config.yaml
n_layer: 8
activation: "squared_relu"
norm_eps: 1e-05
Each number is 128 + 24 x the weight over its row's rms, rounded and kept within 0 to 255. Layers, rows and columns count from 0. Numbers have three digits each. The size before them is the row's rms in percent of the matrix's.

# layer 4 MLP down, 160x640, rms 0.0609, rows 0-159, columns 80-159
097:146155121149123115132149110094158121110086096154140114136144126126066143123146138131148090124107118108151117101190150118185143131134125145150083120053122148124128108100156157129142105124106136109069134137156160092101135107143139141148134123
100:128117153136125110127140145169110135196106142137116139124156134049113139107119134143100094146129113128160098063172131110132094137138146142138114128115146192118128157148169106148133181126095188116131115127126154148117113117157126139051134134
099:133129128120111128126121142120121088123129153111166112103113125145140133077139164111103180155138171135129124105157120100113119143133116106111158158133140129100128144136106150126107149159084134158089105136130114090118113151149105148139112164
094:118138099128145138131143144146129115124126134117109135131104129104129117171129131145123089097106134113110148116093140100109169125157147115178117117129125112152128108131180162125133145166122088097143066097168130137107146118189106122174126147
106:131121133102114128126115163143114137187127131146144131074147128155136148104148143157124122129132086139165155135144162110096119130129123133121118168119117129119128125139154118136117108120114132094158110117116124104138119129129099127146134123
099:124158164121104132128130120136110123083125137103123124101157124141113138136107119155101185152133103122137139152142145140133111134114138170138137126151139120164128132109129126153131171089096084110134120152157114103148137152167125116080123137
093:131077157129127147127157100128146134115106132150124139137076127158091106116120125138101216164137145160129161157118132139163176123121114127091131103147129112138128146136163094113115120093128123127104090160141144165086059139150164120127116148
106:123194111111135099127111143117100124069156113126163146116165137135118102116103127118163032119109114118145092128110146162119156113132153138112162093131140107143128112135148142093117140123126136102135186137108128142118171105144102129137111105
095:123094098175078127128127138129149185101114136088131086116116131109097163106131131111092089142112111139112120126125135177130115128128171155124139114161164157127128117149128131117136144124149138154123068115178103120143116115110099090092141146
099:122135163130095151127131129140117139088132150067130122147109126161115129093132090128164142172136172137150126115108118123123158131098163140164106148156127079130128103114127137104141127119107109113105103118110121100135125086139188129125136118
105:124061085151104116127162110114157127156108107127180074163140127089152123103121148142109137139168128131081125109154137152155142123115179165154118148121146155099128141148111127110103137102119107150115146147120136112129114135076168130123124100
100:127144183098182127129120082136144133127149110155118119149184129102126098129128104117125145113117104166148118142111109103112128126100140120147100104128092177153128171093130116124128134135158102177139124131158116157112126115131156137106134120
099:119109118122150133129101112158148173140135098091086115143144133098107120134148116150122087112121143140134118116141095117203175126127160153108176128127097109135128096134096124156120077113160085160131170075121112119150129153109112165179115135
092:117117125135160107131110118091123130138138124157158115129182133119124137103113078124107114114094107127130103114143142145158100123181144151126125174148066140086128122134146107118111099103104153131143153109141142125095108154148114158160134093
103:135157181116158108128135169147111111141094141130119138134123128102105123160094113125094130101133139128105134159110144123102102133125093163107141114154153180065128117108126129154130148134103147159094211134097140108098129160138176137127128162
102:115084126109132116130107142064124176132114139110138111122172123188134146154076107127140132164123116117119128139161119101128183114150161187120143150105114117153128089108087113134139129102137152154134103108181112148169139150155111110144124139
098:138149148147164128126122169182094116092149110193114083076073127108150131111124110136125128111125135134136143165150127128104144109135089139091118131113106107127128108143116148133130121108150184143139142117122145141100137116150085143141120148
098:131098160108170110125114115130114136113103112148156144117119126130127103154128106131067082169116093123117120097136153156152108146141114099050128091127144108142128145124159089134123112106096167121197140116078100145109112134127118193124130120
101:133150135150148142123089111091139150134107095143141126136070127111132159137120158136098146187148176164102141115101137158141196121124163144123124139116119084139128102133091122153126146151109119107112098128097161117197111073124161095139130101
104:140138153108128104131115177114137078161113144143140127114130122132114118127148089091134095121160124154108123087075199150113119110116167118095094134107133150120128128120153144109105125149128097137162143154100101112130128110128158116080129132
095:118086137118116144127119125152104129133146111143113073158120123115129125190194145133130167178123134129130092126110176109101132128190068123101155105141106109123128087127163141132130133119090138094073160147064121146135114111134132124114119076
112:131118116146073138127123141097106123119109176114120095115168134156147131107126104160102154086157150149115146134103084153085110128142149113135143149160139099127128098143149143129138133096137144125125113128135112076143185108141138132123130128
097:133136088113072131129154098133108141145087136148098130158114125184121105131154120118105165138165167131148131111138126148091174129136175129150136168127134097143128123144136119149121135108155115086162124099108077122153137159161123128122127128
100:142134106138083122128105155179121117036126142125112097139050130192158137134096166100144154164133114120147133085103153116080125132090112129114140076133186101121128165136139125148140126140126100121128139082090139146130166112100124160182139141
100:130156158144095112130111099130143115130158127167159098129152128145155094102140087121097125177145117129106096169135118132057089128108141169103124108119125074127129151138117141133110123140093119167135135171113110159123130126159107129112138086
099:125063148146148131132153083107141107083163076088058087094102130099104156071107142119081088177166159107159126140147073110130117105119115191131109154124137153117128167135178110077133127130130118111160128098123149165160136162097101129116130100
105:115152153151093126127106175196121177066152145123153169126166128125137120108128125125135141096114119103151134157128116102125113132138137156095141144107082162139128119121147144173128104121160179168099123131166096133138139083113126139103123120
096:109098090125120103133095136153132128089149137154138097127079129143135101113076142116110119184127164134139138062111139140067131113183117166105123056132113090098128163123148151117134164162126160094143109137164114172101112152129133128110122087
091:142089136137098121129149126072126134094164119101160115106157120136136151097148102106126180147104161100118107126173145129149104137162138153096149094125168103132128132106110120141132140120147104133085139130104120169124116079148135126116111122
104:123106149114132126127128121185139145137131145125146128124107128126149139138157149108138132097136145101121121155141129136135136126154132126105114146169120137154128178126137106103137121091111149113124189141142164152170173115125152092129123082
102:133129181126130134130156116149105116115158174161121135128161130145090104115137165134171166122122125127099153163150128103159079133120156095119153113142169104151128101117122125088119137150117152125058129136171129137131116126125141154173128166
104:115118166099105092132133107072092148101157114085118141073161130128171104172111178146154130167122091096123095128160134111147149142158125158137144133141142113114128135150153136098133132135154088109115070110122150144147150096107107132131129171
097:129185152119114127127154135145123107126072123163128174160152128153147129188118135121175165146118139156149157117136154133118117138168130139110150147136157165123129108140114122103142125097166125097131115097130124147138132144124148134152121194
097:147145136109190133129133111144130146119125183107139125103078134089156133149149090153183149120161127176067142137042143127126139137130107165168108120111083171132128129134127128105126102151159128127103100121139142077167151174133094129170136098
100:121162176087133104130117144133133173180124138162134109123147126142143142116097134110140126144087093139155111146121121126163149129124164127110126142107144135083128143107110157132122152130117154120140147130094152137134130104150153128125132106
099:134164166118147126127127136146109121098143119124098110153117132125161112098085108179114133065161155065091106130073082105095097123190119103128145118147127119094128146141126119075122112148088127089113118187125091111110132149151153103094122071
097:123104106109100122125107110177088089144121149103118126167140128119173162133112119125110197130093137110092119124114174151156115126116128102158121166126175100127128155146121118098137153101145127098084145141151130068078095155128136131164122103
096:121157116123113159126145125152122143095175110094102113129162135165130141142122116145165137139111077140125074077134146124104129141124132126117134137115104131126128171104120123154126117134106151168127157147112116114151156174141125133104130134
105:142152081141085137128147144132120158151129114156104133136147136135138138183144133121119140100126143116119132146111133139084141130169158127128136136174142152119128098103158107129137152103148124131146125113127132196087070173129125120147121157
097:116157108102123147131073114134064116138133132117107104183128137092139157071096170099113071172093120109153150146165160163134126124096094138124107102126145124130128125096142107130138149153112133136132155063212120135122099098129106111086131118
104:128196112116120067129106112102091143147162202159134115120153135103149141109131122157092161100091158138144144098132111101099150136098135085122114125139137139135128122129105149103124124129131148147103142123131137125157144163152105186118146152
094:129091186122103099127119130119102152123098120128104122114101123141139129125109123131113125109148139104144094148085113168131152121143107178146057120109108130120128131110091112158120143134106132137173113140126132087153213180090129143141133068
099:142119161134144102129109136098122154121131131098129166098162138131160127163100149112136109118109128136151107163170154141159150138110131124124147179137124124089128083093118151099134140137106153158122123130123097111097129143107123153121141150
101:126123159105121150128121127079127139139139144110107143153184129125118147124108160154129109122164139110104137154136146122154108126164175136091175150159158106108128135143145083124110140132155096100165099067130126092151098153103095138110130126
098:131137106140119123130117140131108129143121126089153115095107135139145139093130120105101097116114137085116142087136120115176088144120137156132110117132094158087128158139143137143131094137139086139119140114120122111135132136074124130127112102
104:134162120125162133128147094140147101129151130111115125128101125084136156196147129134083073110100082118134146128102126135128088135153076087116116113105108144106128088165121139162128141097192136110139165150122141089170188130125140116138141119
098:116096128119127168130126078115175100170133119106158164161138132100093127116141166131127115133121132111143162098112128160062088123110172117102145073130155127147128110106117130141132098157102117095168066130120088126093072136134101187175124098
095:121195181142068122130086107196134133117142150095159171126121129141100118069145087114105098100093125115080102099121122152142169122108152124212118158168080147154128131112155101140106135148142133126112137138110151165090148173154142163090114144
107:125110144099136144127116182078124133140118130150099168142118130110117105155141118104141129163140165153139068155076119123130099131142131087117084153150168166187128145134160140148150130095119134162135082168140098123130100118174130144092122144
092:120117132141150143130123134109113079142113124110096125137088134114136107113139110164129136129104157089082122103102122103154121130124087117130121117110117103114128134134176106131125138114182147182108190104133153155119087153119109153128135087
099:144116128103178123124111108094115136086102148155140098135102129168127148091149104109097169077143133150092111095158165124170109125112101119087154149134168115114128144129131132125134118144154133128131085097151094130118113114136146171166120100
096:137116095122132130129139128147135127096112178126127118101128131121100142103146089118172136130105139128151122153087107101100086138126148108128128119140084139087128107072098117154129151133060141147167121121134095107128098130162137129119126143
102:105178087126104116131106160116127158153137110146102046150121123151078152119125143135130126126134137109129124102131149141119078118156128107148169139128151086140128151134087132152114117117080142088101107116091124110116122134135131133107139092
101:133113087137127134128124140155173145114132134119146170113166126151087156159144117121154105102113112131161127146151138173057118138123147110187122127153098119143128106145132108076114102096118116108190181114135148120113130110184131117108138121
103:128112084093163121129135154166113135130111158152113106150154130135151104146112120106151118119154181113162127118095126142135106145118125080101142140101106146119128172113161143125120139116124154149140124071097123126105162142129119160152136191
098:129155154116117138127099158086131149163116128133087057141123131144150132146120105107111150092126158116116090163113119133114153135087145168157115106114103123133128118153122138131116157149136103092115092180134150097157127118125140178109130137
096:140097093131139111129124120147108130099137084169146112157131133127139134151142178134127068142126133105102138110130113118116061115163128058075157129125154119164128149129096110119145137124090123095050133114113094147138129136124144109108122082
099:113143129153116100129116105155148118119135118102128148107130130125073162120094105117114135147110115122143122136115098069124089137116122142127143121122159100094128115151077130153128117124154125154159174100133186142102102136110117128142123107
102:159115124075142109131131087148102166123114125135156150119162123084113120159133151120156111144084131117107115128127113117145110141189120136140125132136116150105128126131150115147143102124118191137150198107153113152146128139139133118156132112
102:127149121123127140129102127129091117115133115117153125120157126135117117127116137154142040160113153139138100084117102155133071123082125137065136156134108143091128133128146129129120132136169156124145099102069123145118112135102130131153130110
095:134144114144135128126133132147167116122116127096164084129100133110095096143122103145134090116163135078138112128133072125185141127074123072167126095094110135102128108151115133079134133140153138123116147107117167149102102073137102061100130113
100:129162127147150128129155142139108146159146142118098133130137128086121118057176170119146111139156116076154109128130088176127105137155097139144149144140146132105128131129121126145132121129131112140107173064180134077111149171092079161184138154
100:135134148120130128131155141158093106140133160110161104123107130093121080138105129142078131093092144128124135096130104136112123124145167120131124144105152072132128144110119149143134091147099180099119064108116166152145147139155120138107126103
099:116111108138154141126108139159137091113123168175130121132178121098142115165145182116161143200131142141148156125057091115105123130103148120151146140116171122107128130142115109132131130141133118170122134096115130132177121128131134122132141130
097:138076102139118180127121142135115151155127159144119096149117125145119096124114117150116082202142105152176121107075119139095113144137109165148119161109130123157128120113141133122103089103182144166133156176148112096141139135139133146130114122
101:141075053129128100130136139143155139135142113117101121139083124128119144148116109107159166181118162130132143110172118135067134126113117160097171145113130080142128102147118117099143093133143156144138070088134113153137156125112112103113134162
100:119163111166172142129175126122139104173133129123169160180119127158095111150133104145127130124100147174125134105117113142131153117126125111105123127117080189099128132164130124152111128100146128124102186166143162157126129138076125155077136133
105:109162089108084094130148107125151133068144142090142154142157126167171135110128093146165126135137100116132092187113142119078099133141153125149159118112120115116128141126173132162142095092120144116124091133084131144118138128113115124144114116
106:132106158089131126127125134123136122110116122154125106126107123153111105159143111115111092141145139158166097123124171149136181158123165182146085125122099111151128164122154111135119168148145093112130126142149109117136116143132153116108146137
105:143136138117138187129157118101143111161139104121131131077072127138122103133135102122162140120141175107127106139098146115141155123155130062181128157090132115116128137113127137092144105116099141112132150119143128092113120156146166115153113098
104:124109133126159118129128094135123122100132150109085124133155129108103111149115114124132085198149113146128135125169194143136057122074166142101128105088137128136128120119164140110106152124125110110107117123133114072130128184106083142124119133
097:130144150142079081128126125142138102116150167151134110114092129081097166087129178126135151161125147121135152104172120113137104135139125184119126148136131124137128102147129105073106118113107114162127153103128142152134129097115138146135126124
101:125125122147143142128132140111135090106147122157137109128063129153135106116144156106135119159095128129156102157114096109123101123103097137111128158151098108137128158089112112084135127100151131128118121141164139113163096154143093139143125100
100:137165179126136118132135155123138162089117143134147140148092123173151102152152082123151136168123102094127141133138149106184186124121120137116110126106123134121128145123119086152133115109146084095149182126140130146122118124089154089095128154
103:119152059108126130127176109172121090090116151129090099103121130133117106132090165130099141142106127164129123136157116169136122134103132064125153124140149129110128112136137123168126142129159173140151129080126136209147127163112099138159123114
111:150142115125110091128130185091132095150154134126160099153115120124107133118162160126140166135166121141134134131134141068132157126162151159149083135137153150115128096132135161133112114111137091130118099127137164060118177140129131112080140157
114:119110104141147085129115157137112078113121120118147097103144126104156152138137111094114122124132130103130080126169095092105087150097160121113143101137169154086128103145146129088103103112131159164072118098104102183066160129141096114134112115
099:121101132120116158131150150108161116101137123110107042083114128137111101150111109132086143081117124124136139122151101111127109127107123101153137130106120136123128112107126110106112152104109152153151056112146131160149171114156118156128142046
095:140154132124101141126108163139139078154146139151177103152127125129137097102126160120133142165126175094150121124098181073111164129098168205115152147144096089136128124119099160164122123125165125138107180091155156128113148132130132117096123152
093:140063124116120107127120124134156086123089145139124121142148123063163128171116100125125084115151126112099093170090156144143091124130151164157126093121140103120128080135123115105124116150136096132123170098141128133157134124102071125157119147
098:112098085131116092127136133166173131097106137181121148161087125175101121123121128104129094139115103115161158144110104136106117130164066120168167116132114137096128148123127156085112128114130131100069172151151121133122159144119123121137138145
105:122110093124164135124154135197125145093145126122126155117082124083135153118111121159134163136108090119138127116102106109132118132125113133140122123100102166162128106143123144078130112116092165098100094126126111170121143152151127150082118120
102:135162109141138114126102112121119095143088111099110072134084126142168116111111112130134110114113115091120143078032147120105128136097145138129120123118125175156128139126115129093115116111112127136124117100072110166180126135090140139105132133
099:127117166125114079132106087123131121184147152092138110118141129127125143138131137136132174167100140135193144100158173110094126132146121131149128101156168129105128111117121162102136128103120140168141122097171136108134101125161143166159132099
103:134146089137143113128152099163111134123095087091117076126130125130123122118142122147130105141134120180107162120165100145116124138122176123125167091131125159131128080160114138128121141144156173165118140073110111106112103068097123053123123120
100:130123108131099127130136137134129102092128173142082152155131130147121119135137147131146040113130116091135146102125150123039134144109141071128094139133104107074128124144168148139109116145191130160148121121137107121159174111124154113116127131
097:143139095107082115130146116071088155161097154153111167141096123140084138144134110130117110123113104150108153114075105146058111127127130127126167152123151136115128162122122119165129128140100108146122130144156111088157145156165144180109120102
098:108101154170084100129140185085126108174153180150121124118088132157119112127177170140137124173097164156132132134109170110179112134155140136140122136127159121154128137108149151152130152097143138148163089096161119119123180137134152175134124140
096:130090167104135124124138086158139109146141134109132145168151129126160155107130104123147114115112149167064125105098152100152102128094183080126152092117150128122128143119121119141136133129141142101171134136142121093126123168135109149091130123
103:117092106115097131128145150144169103134123170151125137156114128151109124120100141131111184155105140127135137137137085120155133128096150094147074143113157112105128106106155103133131127113122157123167152106094177135173133131098127125131142150
100:125103124111159171130108159105131103122126169165168138131149127156104109142117165103145138133118156123117070108102136095139122132138131133092102119130158191104129124117134140124134104128182138155130144144143102162144175118172113167203123146
096:122144154109114097130118145156138104172126142168085106125084121116129148081102159153096120108165159102184155075154147127139120108112118123103160142077150134103128140160144181101125109136111138171157149120161145140115149148149123100087130113
102:119146128124170114128110123115150149141135172154134149172160129125157110111119125109160148099116149161131123160072108113059116119107124100089126123107129142110128152151136092146143127148083132072136132196062117112094133127107159146111124138
095:130107145100136118130125126097129146155100137148142134134168128101113152068145147129128079132163176154168099109142092163084129133122156110101104166148088127126128182130109128130121152126151146092134146133139116131103148096091094172128129145
106:140136113119097150126138143127120167097116149118159151165155127190126123086125087115141156122146113103103126141142127136089124122100100126104119146132144141167128118147130094130116144089187140146152116110124145125091122098101173121160123147
100:133077142126102140129148100120146151106147137145129079125116129104102125115148156135099079133163123098088121118118141133123113139112138137163122146124151101161128117120140136137138113090134092150129128098171116167175121133132154118101133116
106:140117122129090106128114122138109135188135124113069118128095126104152122142104215100109160127121141132121114112215134092182138149139126143177162119139117165127128086130106108155130115114105111099107090126159147108156141128096156124132129139
098:138137133114054145131123082147115132121129178121122089133163129075110150126143141130124094134148108137139124100129141146163170122147153146136121138134117127110128111124130154100113122162115152102142146128112155149152129128155149107146134082
089:141161122075111130125105119154127132090105103105118149143126130148161110136108122133113182122146135109083179132119130116130153120048143132155129155127128103169128125144107077103117145136134137134090112103111138132164144152138159126134123158
098:147138134149162134126156130114092168133127129113094161155163121135144139104114136112120122112155146118100129109127108097100144144144147100158093161124123123175128119121167115116139130077181145145160151137092125131145154108138111144138137171
098:133165154135091113128147107147160132111130149128095114086116121135141123153133109122137105167139171131112159155082091123209115128089089120153119160151128105109128150142094146157134166106151132110075134082156174109143099091093097131124125084
101:154122145108114102130078121099115137165121119106168147099131131107138135105101135125134094130113119138143152118120106154116099131110098133119129143143168122160128171131130108172130114192134098124101175131137101140122079121103129152153120139
092:108147102156133135129137121136146156108094094139075120148143131132139164076125136113117125160134138160083134114096115187084080141094096136105184130134107117105128105093126090127138111151135120154121129097078104099079125118137087139125138084
105:128082118158117118128143116125110150083129113113103113116099124127085141143126107142106117119103106127107152140149146125147181149123173099132108112135184139100128111128122129131120117159149078170138082095111144120182097059103130124106121160
101:131182136130124123128161136100116117148154090131105147137145132148163115132140112110183137103112138092124134110123151176124183116100107090104151181131114125121128136132090150150143114094154127138142151100120143158168159159115170139117134119
097:111191184142117124125123082138134151140118146150154139086137131101134089131122085106127165113134118118108111108096144115148107116145139119084121152132135175132128086121159123109136108137084152076133163137083157152162137117128118191151129126
100:130065139156108123125110139114169114108111112102130124163170132102143117148176095149112081115126102146165118148106128121134137130071109131145115107111127056112128142122124122158125139158108064184091144147138148119099136142154146096099134137
101:129150116107142134127142103104116174148111134082172145142151130098139145144118099122107082136129114137098151105146140119164170135102117121112108112102148167143128150117107173112129154142132106103083122134149105158138098118120142114111125189
096:130092148128145142131150097157159148134164107126133120125123128107128133117064082122150178123126180131102082116110132172118075118112161113124127108077110167083128070123138118120127166167127081120162112141083110134119114116118137165101114118
100:146104112141097110129125087147102097093132087121158129123151129109104116170122120128172061162172101130058153113119092176160113141097142140100156132145109131120128124143156109091128155152154107145149149106090123129110129123149106094140130124
095:116166127105092133133111139129140152103154116058142185158153127132094110107127156106146100152135115181141126130145156132078079146080098162103140103104173071141128090126130110107110114098160150105135091129145118156144111095162183146173139102
099:122152141139134127130145145098132145171121178112131075119146126131152134107127132126117081070123123105150131096090120132151118119142115104156107138117124183086128135126132145092097120152110097124155104166132112116092124130102113137144116101
095:131113112129117133130123135148122135131112127119171121180183130044092109124080183142144116131124129131126136134128136135127103132155163127128133127136105164127128128150090103113141108145082128130133132108107142114168120121087154112109141075
099:140125128105114127130134159117123174109106127110108095118111126179124158073121105116135127119112137170096148130199112111177139141085089093143139102114115156148128116119128151159123112140126145127105125084131102118126170133143088122104139144
103:128142136121088133123139102105108129113149126108139087125089130092147089102149108130114140111112137130108102123089157177106135124136119099115094130115174123113128103120142136093135103140093132109121049111111143090151123135105116112156134133
095:110139133098138113129111138107116172110154129109080114126114129128127111159092098122173153141131137117139127145155133108137116120141135156123189162129164086170128119129123084152147095112094107129156101126160142147147131106159171151132120144
095:110087103121195137127076153087109094152110158147156103119125124145177099146108130136125133175142164109120166140085155115110151145084144178125142133113147144085128138136107154127126154128130097167123108159129108127147079150169113119140133142
103:137063124119129124124125087099145147144127125140101096128085129095134121151121111100120150113114113151139162152158118127077107122122090128097155129125121141103128147111136144130112108088094119161131136135160104122127129158156095182148136115
101:140147160169162142128151188145132168167097134078134172135119121105121130124182135124108076145125124095173101099185124109147077127142145149103090144102141119071128161116141128071141140129142142097142109141138140165132152147172138102123129103
100:131083166128150128133148126125165154107155099112120108164126135157148127097143154149142144082126132133121147158100122133137154134101118156141109127130129135109128090105124162145131141130124152145139091110113158111144131098173115116177130165
104:118152094121167077128173099148111147156122120123113075102132130122128110129138136135104198138142124157163144121122100129139155138102072113166130128158140159111128151170078088130132133121127108169150089128119127106118114157117112118139119156
099:138122119147133122128134120127140106161146110155091153114071130099121145138126147142109130090089133111085115106102113139148151124159070111115116112112123120129128134102112157152139127142115086127121084115140107107182137101145168113159120180
101:150105099119153084130157158128149163119153131133123159100150128104116113123093180108136092152140160115078127172101097079162073113143132127105161140103128113133128079133112135111124108146106133160032154092123159132107127126119071155165136094
099:116152126128125151128139081106113100176154135159108100123111120129151110132149124110126130139122190094085122104128105125126119110143075140144112197142087173167128152151117140121104113157126142132128143102064126125144098125118164121132115093
099:137118122158155098127122075137099149081129115164118080162126130124124096118123182156135147175157080127144139073128129193180138138143157104120138149109139069139128125121119138117143146142136132119093120131132146130146187155101124197145143170
101:123082118144172121127151129135144100130151103131121100184138126097134107130112120101146150109162112127170119138088136124124126140101168123135138131144105108135128129141116102128112087130135108139170157153107158098069135097130139132157114155
100:126164097115163145129111122152119131153170091109156156150147133142111145145162152128103101149131142093150140143131121112140101120175107139108139110121147141128128115116142131120121138132140128085136122089051151107132122138130124081195129114
094:142102080121110112123138091145107101092147083113140203121093127106100146149128136139113124110119092149081110120134124112129074134141156085113122083143103156127129092102136090143164142125146124114145115131156149129101156079074077185133132151
104:130169137123129089126136121165138141140144113146113126140106129133109100052109153116115139138144171085174084117160112134081148134109172128080137159090140152128128108135159117128143175133162136156112124114123122128101155116116126141115123137
101:107157193132129143128133076161132112170094089118179099093124125062105139136147125145128166083117128088117134121103114101126105116133116068123086115146170105117128130116121109119120152141130112117168163175085107133203167116121072116088138089
101:108134096115125133127130132146113180097172097147141131103134123101118144109145134124075145097112092100088120079154156114104095120145160150132101088128187087093128126110148144164132083090130127141122095123049094131104121100122159120153133179
099:121152115130157109128144141144135132113156110063104068143174130112146112191139138100140141138115121098153120137113126064135114148104172173137170167115128141160128133112160122173127118142106109133157136115172124150099092117133129131136133072
097:113142137138114142130149125120182154099161146154123081118136123140101160096100133151180093142115111086154112129143143143162168121086107122101113136124096112115128132132124070108138142122182138138129118088082177186112147140110097094185140157
103:126078129137125147129130148097109097140105104118148100104137122113136128146106102106103108111150157102131128104103113110123124123101197154148125136136190144173128163118116130144124138157121131118134099110125143110124136179123098130142125165
096:119095175131079148126132166128131081169131118093105118089183132102100111118120129147124102138138116150137145156085084097147109121138092157142165105122157129146128100144104109140131156113167119143160150145140127103167163091127137113103138074
101:111111116110088133131139096153133173135075154074089173160130126176154110103129136141144126098144124109110139085162122102116115133076140142155164123095118120089128093152148106133129112145068164153157124096161106133120105118127105101152126140
101:137149123116092126126120091114164134135149116067177090171112121146112107105118060118108139143111113156140131103097149081096112102103137173151101092122124119106128122139181168123117122126124109107114098126128148130134158155143079162143132101
097:131092109142140129130133147141164122124138142112112115079110123159174114218113130112140148125166133122105073156131133118124118127182122127122119129103126124165128138121153133149116110094110151068103099137177101125165135117123102132149137152
105:123198134117136118125137168127132143128137184156072152153104126116134152108090079120154198073133168151103183090141151143123190124109139102175104095125125116140128102111104092120108098114107110131091121136140108126097099130158146107102131177
101:120103098136154128128120081128147105129110091110107118157126128144147136147127116131117110163148104111092185162117106139160121131149164154124118132096145136123128160148174116152112120158129129099071119143154140141146106136157132109120134142
110:139132127122164158126149152126133144109113138149136163129097114125129126186141096118099113119132128130094087094092133125126129132108174131161095160115179119177128166118120133093135116111141153119110107160137135110148120124130121130142130101
104:128141116129150122130173137145139137152148110125141137130155123098149131128134181110102126058137105141131092183164168095125122138147096105123121090126101138124128117084143114130146107122146125159132103184116139102125162142126137105176119153
097:121104175142138111131116143114143138087111130156091130119186133164128127115101081147107111127143129132119090146141140142102129118137170120141115112113197120104129139133141121128121144100138097134146142160162161123111161095154133152124135163
106:117134201123122135133097116197135139177141120110159080122067136099107097121139149100130092079133112150135110127154135095130170113066119141088112073143162104088128137131132158161138141114162137134153168097123140128133123093128136148144121090
099:116124127126150122126083100127172139098099114143121132098173127086147124183134134142103153139114146134128120179115088128139085129134133182169104126120096148105128119126139131095127087134153129140148115118091126166161137150106069120124129098
110:129130097100111088128092124116118140158145158081142081124133128139133156170170164122099148086106164137090125101124144081170142123143104129136131104117161157141128098120139139122132117114135117123106071152144133128143136108129110129112130159
098:124071142119152094126107117091139108104089125093128105136166130125135138129148096120146142082140096152133142077121114135119127122134145123118154122147124111088128116135162116094120121122120111154075150185163141123097168139149146165129136168
104:128102119152119089129085196075080116145131102153124105102133125134118132110157126120144165117116157123143145125131113125094118125133155136129126185119163188123128137109130161127142108123118093174121143125194114130105115145172085158087131119
099:115112145115094089129151143140171133130134149185141160188108125099139105115129146122145083141143166097109149125111153153112151129096127177110109120104109134105128132160159149165105142111141065157115124076118123154115117125142117136128114119
098:117115144136143116129102082093130144118170097096101138091137122142063131092106100131122129119130119095148117105056148110130123139108060110084106105119114109112128153134169159152137112129156125094106135157110149089143162125123105089097136132
101:124151110132126134128141157169168139145126103153140123119128128090160110120136139149130107124156108161157117182112087196144156125105120085132109117098085131084128131102105118150124082112094177119148174122121131123144162126114111141109155167
101:134119134119141132125145126093124111091149092116113158138131127127109111119170124140116120093125068161113118137065120121130142113119083063144107116155131094103128155105116132100136131109099160138140119076109135097106134119135125144155129126
096:136160112134133156129127126108118129167143096117147111111125127135134155133145107099152146163104138123135089113111154090148162114114119134145087148150087126134128133115119133122129136102135138126102148086088098152130147118120099114187135125
095:133120115139125121127152112142174142093111128115087123132125121089123125067141142129158116116132100099157122133126119162125164132131087078137124118112109132131128114129147108153130122132125133103149189119166115112130150162149161142128137108
092:135179136121146138128133165128119145120113140160078065128124124102108158169130121160111062134136145113132123119104145132102121122092150122113131176130133120116128173120111156145119159147116116157121161169120121050188147124118138094144123121
102:115122091147155139130121151134132164099128127123101127135110136110095116155098059151147114131128084081098137117121106061157160117116078109155123120126118147111128139126119113079138111128087126147096141150167087093176105154180129089118118119
104:135117112145151112128175130134165120143140117156103101127128124108130091089121106132128194138127112115086090145112155169140118134123131081097093137120144116123128099132123126118111124108121119158125184155151164138110108084128140149085129144
103:121186129092131127127107102088141117151125089111122125085150122113094115158097115116118114146126121127159140109134167075141105138133146150136139118146111105118128107161142110104120123112105116084151124159137118145136123120149142118098135147
096:141143064120139117128152135128170127118150121103139046131103129125140097168129134101136053153158150085094118123119157175110082115124122125090154139149112141136128148140149094127137118140112136152123144119125126142133148109113111135123128099
098:102134127108100114129098063120128111149134121086135156153134129095158142081077126118100085119104145072166131125056132095141138128167138125164090141116107177168129129139145164137143167147162139117106112136109109136080089140140112084085135126